{"n_layer": 13, "d_model": 256, "n_head": 2, "head_dim": 128, "vocab_size": 1565, "norm": "layernorm", "norm_place": "pre", "norm_eps": 1e-05, "positions": "learned", "bias": "all", "optimizer": "soap_variant", "beta2": 0.99, "final_lr_fraction": 0.05}
Each number is 128 + 24 x the weight over its row's rms, rounded and kept within 0 to 255. Layers, rows and columns count from 0. Numbers have three digits each. The size before them is the row's rms in percent of the matrix's.

# layer 6 MLP up, 1024x256, rms 0.0927, rows 919-944, columns 0-127
098:165121149119117133141125121121110115148105127152171156116101136114114113104102140100147112136087134140122161115131159173102141123149141162144110130133143145145115120141136114101093124145118135152126132144133118108155094130117113131108117124147089152095170098115133164126119065124130118135099168135109141131134127099176132112125108083138116115135113143143128138137150153125132162118139
099:129164097179114110145190138109184152105161123158121153124153170100140102117133088083139105115129112108114174145159123135125139142121098095142140138144098105111106144127137110153110159068159121133123165105119098094153107118147124126108132130124102124155118134146122135099104110148090117165093103164128116079109123143161135149132116122190141145121120074110127165120138145116107142106186
102:140119106139138178143108151150141139153181134117090100139093178096117095136116101124194153114133126125104115104099092092151171142108116124157104138158128124144161147126138126149095135123125163123138114108116107133093119105132111105097136105098126071133100150111142149113136132114136143119142135077130144125152131105117114194178138140119124105133126164106115153129127113113106153110083
102:120115107140114095098149130083140140169142110113139144138096150137119088134087130132170125148110123111095110136102157145125139143116138135125138139118096156112147165142182164117139140107104145119131173150135149129149110144160110141125109155141074144107119172123121191092120106164145126123114138087117136134149092118147109132152115094111112119089118140184171142061112142152119118128147
097:125119121146129139157114149107112114140125093101144106142117103140123153143122144182150113129140120182156121088126145112115162111140168097086151126152213112123124098117128118144117083189108142119122105163090129119080142126135129124101124100134136084124169128116122142112144115103167117143159108098128109109119101075123122131140171133116142092163129116089120143109120134124115103137065
106:140115169126099142133134091124106112122118149115132140130113140144111135144098115111145145139100112136143112143097115117132129103110089135129137156112167146184142143151124110120135137112158124091127108119147117142164138129151141150154110134113128169128121104165136097135144078140145109119156086080105160124125161115118158121132175129073156159120101142143151150086122117156111131143121
094:134092112136118125170131144140162128157094125158131127092093115104155113130113151136102127123128133124140125151144121101116140139106150135091122162127129113128123127129160104151136135116126168050146147183116139103143108123152139102111142145086120120156168114162181156161116134128116133120152140148102121125094108154150146116127177122131150154167165096101095128155102158122105107174136
097:127145093116113136162153128131130120134128121158167141110136104139129118073166161087146119124130110144133120103146095117116147168116119111141089105117158141147148119142140109105106159102109105123153111127109148142147125104109120165124149120089155178144118153076109099111080087116137110155140140119104139082155080132131149093130110081078072119100122168138125101128104153147102106142119
105:102135104134103089113117150126126147157096156113120071114131143130096125109104160130100137200137126192160099144118120118130170102148111144135148144142118130155130164108162130132105141097156114110079100132168145080154124140096101103141132152131124111185146134135160108146103129134114122116110112137150099110147156147156138101104137111130115168166077130142100142147123108103117149138105
103:153092116092135098168136159133114104133078088135127120080150182144109104169152117162163111146109137112106101148134145148116102139173101133131108114157113172128135121093105105101152146072123111100076162111138135120145133155089123128102169120122063112130167120134127103148144086122127114129104114126153093142118097161108130150150145086131111156081116104124117098129165131096108142123154
094:120157159074118146127125130108111153159134088139170159085098144152140109106137130184125092139134126122132126131133128099127160131080111149131139130147116133114116183128153074141120111151103117124136126108140139145129133108140099137156132114158135084143138135150147143157150143114132117137152132106123163090183145103107139115125118107108118169137126086118102087113112122139166173172137
099:108097154111140154167118122123121145145096131086153128096083148102125130102100105131108163146115161095148150094132163123141112142128080155148144132084159120125143138141124168123155092124143123135139142146162153147106122125099181157112177149140164166110120141111103115127132165109123087152170121116178171064136126102138139106125134136113151170111125135170124127154122142144078140125069
098:146140150127144128064126135141071149115158149128151090155132083109099111149122150194100130122145109118124103127132181113131132089094075107117127119153160122190165090133132149116133175111140120133144127106137149116120156109141084107147126135139125119116139133111139152141112144132134114111112120124141147149144144144125143116109109114149144145112128116081155110128116119108139104140154
104:133099109149126111117138129114133108136143120156150149115101138149111149146113162124152152140115112129122129150105123077134114115136124171149127136111144179136161157169169147132114105128111163141112167113134150159099171141154120117114097164140133079121090106132131181106109088136108126115141126128141106107147110101140136121099141128156164111165078086082109126101141117103140127109101
098:119151172141135122102138132140088159100131124113149139122078143141087084120134150136141146154115141147126150135126118117121135130109137135110099094148132161141159126183092136147130113123169149168150090102111157164139125119100131142132139126094128113147135143109132133112157134107131116165151119154088162118119127111111148084105098079142075083122122150138116113114129144125166104170128
101:090144129136128139138137097114144151126180147137171077114082144128117089113111145128155135102130108096075113110128097136121107146112117143106165104168117145106077175097142097168133114067101151147109150158171085132191096156131127115137126133088133117129131094103093117090145171175147141094096091107084104152098126096121128126143105140116125116128117149129114115148134157108103118150100
092:097169117126129097094180112122129130098156160110115111127129085140145118134141138153119152128162095142123122132134112122129128040098081141151153094144174154121131150114134134139137117101149125106140121153130117166116150121142079150150100146132127102151123111119108088117094101140111150130129135097088111128175098137108120141152149139076124119165121148149153136168163110085060126097103
102:114129148104135175144097134160139118097116131136153147115137155090130141155136160153139141124129172116155111115113173155103097122169095139136153093129101149118167164128138104042090114104143120148144146121163149123125122137108157124121134162119105135151161117126120135090139109120151095097079082133108131106141125121134174109145118163122095140107082112136141101120108165173175126101093
103:122139113156103104109079122113126112135148125104120169147097123113094124160152129096115107150130109122175112171147090097127109113147137132150135152134130125109165130144142133108084166111146112120127146149163161107168125133128111167088144106136124117094128124075109160176058146141170151133150150111135115159167125126120100123114124191101153111106102124133107110104086138132108136143168
103:131129175124154144076119118128099114139090121146161142176151105150150089102104084144114134129094173153143121179110160154103133151157121124061092154120114156131125116126129147119160128130062128144138135106126113099165094108163122116123142125106131100129147109136101126140119155142083136091118159114176104121159141129113146134134090108137101130160136121077074117145127166154131118122093
094:100127144122157125129121140150134089133145146122137130091092138119149124129156168086089110094168163128109144129151171124115141127143103165143139146110096137155167119146103072100154109141130143077113101191173157128128147103076105136087105153124116124125168093149141137131130134129091080098074095157140147143046116109142122123160133131097117159155120137112130101119162073121137135142111
105:107107133162142125164089149137132133120116119085170180119113079131084098144144135145123159139112139153129120093117159141155122122131113126140099132118114128149102128127139102147135163120084119158164120108133167167138123084132122189051146147134097061086149134139150097101089122112127104128123145116122167125139128121126132119158144133137121121131147106142145151119146108163122129134145
097:122125162147109101152115142163131145114109151096127133120131145142118134090118200134093093110107115099105144068101117114137107159143115139117139118138109151146090146103160128142168105156106143129150102161143145119118096086102137161126098090090119137060075119116123147140124090139082144135146117131124119120133144114146123100129126069142142136130149094129143146106171141094139080113173
100:140129114127155118184162125136128096111165154119143121160126135114120146107170153102098127175160138115127105139172141119128122176089078114080101149199108079105106131143096143135113160109132149143191135133134170123104123115124140136124148126129132141133116149150121134146141138103108133109140097104061127070141150120130123121136137074106151095090121135130131100124095157132145138160168
090:085147140140126160099106148077099141168126132161120159118119112140122114137151150126136172129142168138128103133153100119121157181122115148137140080114125099137151113088144123186115118130137168119113108145083104094129106115165079121138147136120162102141112117133110092134137128130139089139150085084134093146136137137110124104162089146146101156121149156125152110112142136135177145119132
098:183112098136140123131115133144144160149095149117173136141104110108132102133120136125159179135148141114115094119097103150147118110117136128097153116161118169048083163099166126136131115123106127120084137169130151124103132166151153092088137141134103142157178126095137107139142087142137132098068169139128107108162138174143167125104132125119199130136121123127114153154129108091139107149118
# layer 6 MLP down (transposed), 1024x256, rms 0.0782, rows 919-943, columns 0-127
100:129151116131106171081113135132144119138145128161124179164121128107130123104125088140132093130092106111151133161100155143139141105141115114158186101117092111114101165113151168137123121150131093121113168126087075142132124130104094130146145143113144139106083118128137117137076149084136178130109109085131139104146145141133105142141111144094115112141103131154104159141112149145149161127097
091:103102115142139133099120130179145088121135088149157076180152099135131168122136116112144122135112159154115119145127122134154105128169120115111073090093120116129115136145110142121117113118119150101104103141122149079152155095138156145153109123163111116111113134107137138165142117135125143158130143139100150158138128152136084122146151137189112136115109107141149072145096062090181112134130
104:140109141110140123079141104133154135160102091130128125152152126162140133116130105145137094099118150085105082111128137133130145132100129149155161145120127101122106119110093112095140156178121131122134092155160105120116105109089127143155080134127130153180153182136104103106109157132142111159156079129138145130157144145159096140120104134086124173137131129104163157120113150145105169150098
101:119152130152163112106139188117083104128118172157142142097084111132136146108101147149145113099170132145129102156117065140179148126157118087097112175163111115130136133134110111125115113133173164137149081145102121137139155125115120108135105144128138134113134106129120141120127132149132108115127121090163090107076108121095148139149145134170134097127152116119125169118089092088146152106153
095:089103088124115158149143144116143118105099102144152131109082114121120097116151103145154090115115144098137179149115123122136120120157130105129123132133092126109135185088140195137127125109161092091145128126165101109120081126104133134124111108143142148137140161084100132210103159157147096096090092147101116130162163160123099103140126151160135124144087153152114124111118131151138152106144
110:126094098141158138161140160082136148123139151133117103169117090138162140118104165098120123170127139148168137201122082102112114105136146151182168129152142157150151114155112116086098116139121109137138125052114147073174104116122138126116126120121094127148105120095144117110143148120154093127113123143141133149114130193120143137134126130115167133061140134098121131142127103092113128114112
089:117118095126162146087109125154141104108146084125139133096193108135177102120153111136127112123142112085138135101113120170132121126132154143141150135099146105199125142150129140130142132102124137106114153146071119157111090103109142126154153119165141123118098102145117140155133151132139117132140117128105151172114148132153117115109136090152111105136141162138132107100162191081122125097134
099:140111111126180144127155112149118144170148108117079201129110107118123128152141137121109126135085126136120135132147124107113096136138099137129103145091105130085134105129090140151149183172113093138140141124141082111127156120195104139129118116093139155137156121107135163139142138134111112139136137097110106121128120102149158151062148116169150132136115119150157096144115159158133162135172
108:151083096097124156132153133143188106081118112089141148118139115153115135137113152125137125145166126143143111105128089134104099123135129095145132146115119141098121143126110130102156125169084098126082114095143136098090123142133138112147069182140132153137190146109128151127108164130139110143123113164134110144139174139129155142123138108151112147105129066102142138154132100192142128120136
096:129148081156107131126125108126173120172126133136137113122163139135187138115144138116150101131127117133104173139162125110192150141136139125086127142095111111116160153128163120134150138128103129158133120130117091084101077121146129167100140157147203138139168144125096077149149182104191165137105155125132156139129155132127093135133123192092102123144125178105100142100136118106114104121145
092:128102153125167119121143133121134119087095141137164152101126128099153123076134108126121154140120132116079151097159148115115078120149128124084142160102136156130130136138090112124113143154155108125132158126083124112139133073131093130133123127108079108150131127118138169156135112141130121139137146137125093127121097121177184111093121103095154123151136096161115125124150156136140134134135
095:151121177144110088119154115135141088133114088132102126149143132140176139130155094121126125120087113128161119138137145116105097129174118119095080138162152104172065112122117101133063127106102143155085118144114099103111129136111137124133102127140085059141132176123097130101148130140114100110143143101101132124102107122148144187094131160168149099048130115171129110156121147124149127107147
103:157118173130128144122111107095172106125087127130143135178137101096179161135092142114108091123125120159093098118127160122127140143140155107102158151115178148136128116107130142108163161134115121074110183161141123144145161111162142136160123108134131131089120164155136115157125155103130110128131110105120167146121135098157097109107102147114135130131182166123109100108129147128124131101131
104:183091114127136156116103153147128136110123132110166128143143150149171137098141139127144122128116131146129124137133102114120150103150155152114079137153135130137077164121088119142174139100118139132192126120175117098115142110127114158111115126171134082122135141137150138124178095154147141152104077119087145128141142120101125126138122102136074130141110200125161135142157155139155089124161
104:126125105163095111119115179166104170098127178104110142119125085139177136140150119111129142108105129122086130135156156116149146165136091131120129146146135122118162144148112170115152157127113131172197118126101149128108124127136127136138112146127139187126167164139068126145107138106113130132114150136141105137122107151098130152107153139158119107089121143121153176096144097116163120100098
099:088137123104112164123111151155127122138158133140114090115110181123085127151096142122150159130165109110158107074145114165127099098210152118169135108149113130159115157150104112113119124121107119174083123118157155144140142136138116157118142082175141132140150138132164165093153133132168140097124136117136132089126156127127101119144121126158129136137101144134140120109117138131104127154117
089:168117131056150146103159113132109154131128125109134154097158124104133121095102144143158074115158181101130106132138145128116145129121154148119134149122132129122094104132131128111110155064094101135120150119146088095139155121154142142146116112136153125136106127101142109079138153142059103137153131129132132145186136127122144126131173153128099158138098176113113097122084131126125144174106
103:178111108103111169121094148115086125141125144120113122104109099082123133091117141170083115131107154140187155102141128135174158125133112147122151085092144136125108119092097159121136085103169140119139165128127128108064126129111138112162105122125096169136127096073131134148147113132131123103174117126136128106142128188131140131108135106162096084090113116123147121122131148155125140162120
103:152170135130153150098125147074115117131128155162152092129109135113092155110134124152127128110094136133105160154115118179116154085059117122141154148136139149117144138131108109125133149072126136167128160140102118086112119088157147125100143131152098118114151117142137128121129103100122111108138116177130124192122141102112155129149104139126109125144090132151136103147132168130182168114173
114:153116163126112137113146125154100144157108155104117156145125088136119114119107159179108101123161146111164177132100160130125134114088147135128137159158129130162128142085138111146143153150144129077123147098121096151106158109101105130083075145102143115133124099124146119089098112197176141138124130126132123142115124070098073108129150140149174149110184148143116091101139142121142165142102
096:164129133162120112115132108120161128188115106152141143099164089101140178156119124098079119158125146095138169093159112116130109168083114087107094106086100094092136125119093147129135135153147159149156131110158136161146184136142084143124138123149156127137107143087126076131120164115137102127136120135100104119125167116105115138111119112093203118141107134147103109133131157099107143157108
105:178146079124134098108143126138154122142145135132141112090099116160090137099142124134110139149144118108173142086140162158111087121110175115122108097108148136122107140159117166122169129082121136111110141132153093140128166137100102142142114121122114126132097124166137101123140118138133119082153157101113119127104120173100121149115130114166129114137114125090117125131169091054119139111193
097:105095147137093147098150139134084135094155120152118113146170140112111156127149149134107178099119129064076111135146156138047108128121110118166100143162163124119145130123115123127143101182134136168128101114132092140103113112090103118124146178125151118114089137112116186125128129128135134096153124166138153114154165112150144146126129149136131144109156143146156108119118144139139088120105
103:146166113111134107132143107093133114147169113104079153179136112145102110113161143105121138123142123117162153138134167133133149128140124146123198068139062143142126168121105100114149120172076122135152140148137146143112094080151127118155106144099134090109114129125118131045137142177137110154112119127129081102118151099123173203101121128137121102156109089100115164152128141170115182139155
088:122108124140122115099118111151186140138139113098134118116150150138153117158146135108119087154125122127103125121125160124160059120125111135131103114113154114105089141181129173103121094148150101155101121091137136138141159139124159110130121099145117122087133133104103188160145101142087099168112085150168101079085116072127158173122113140122111122141143129158119085165146158137095110123114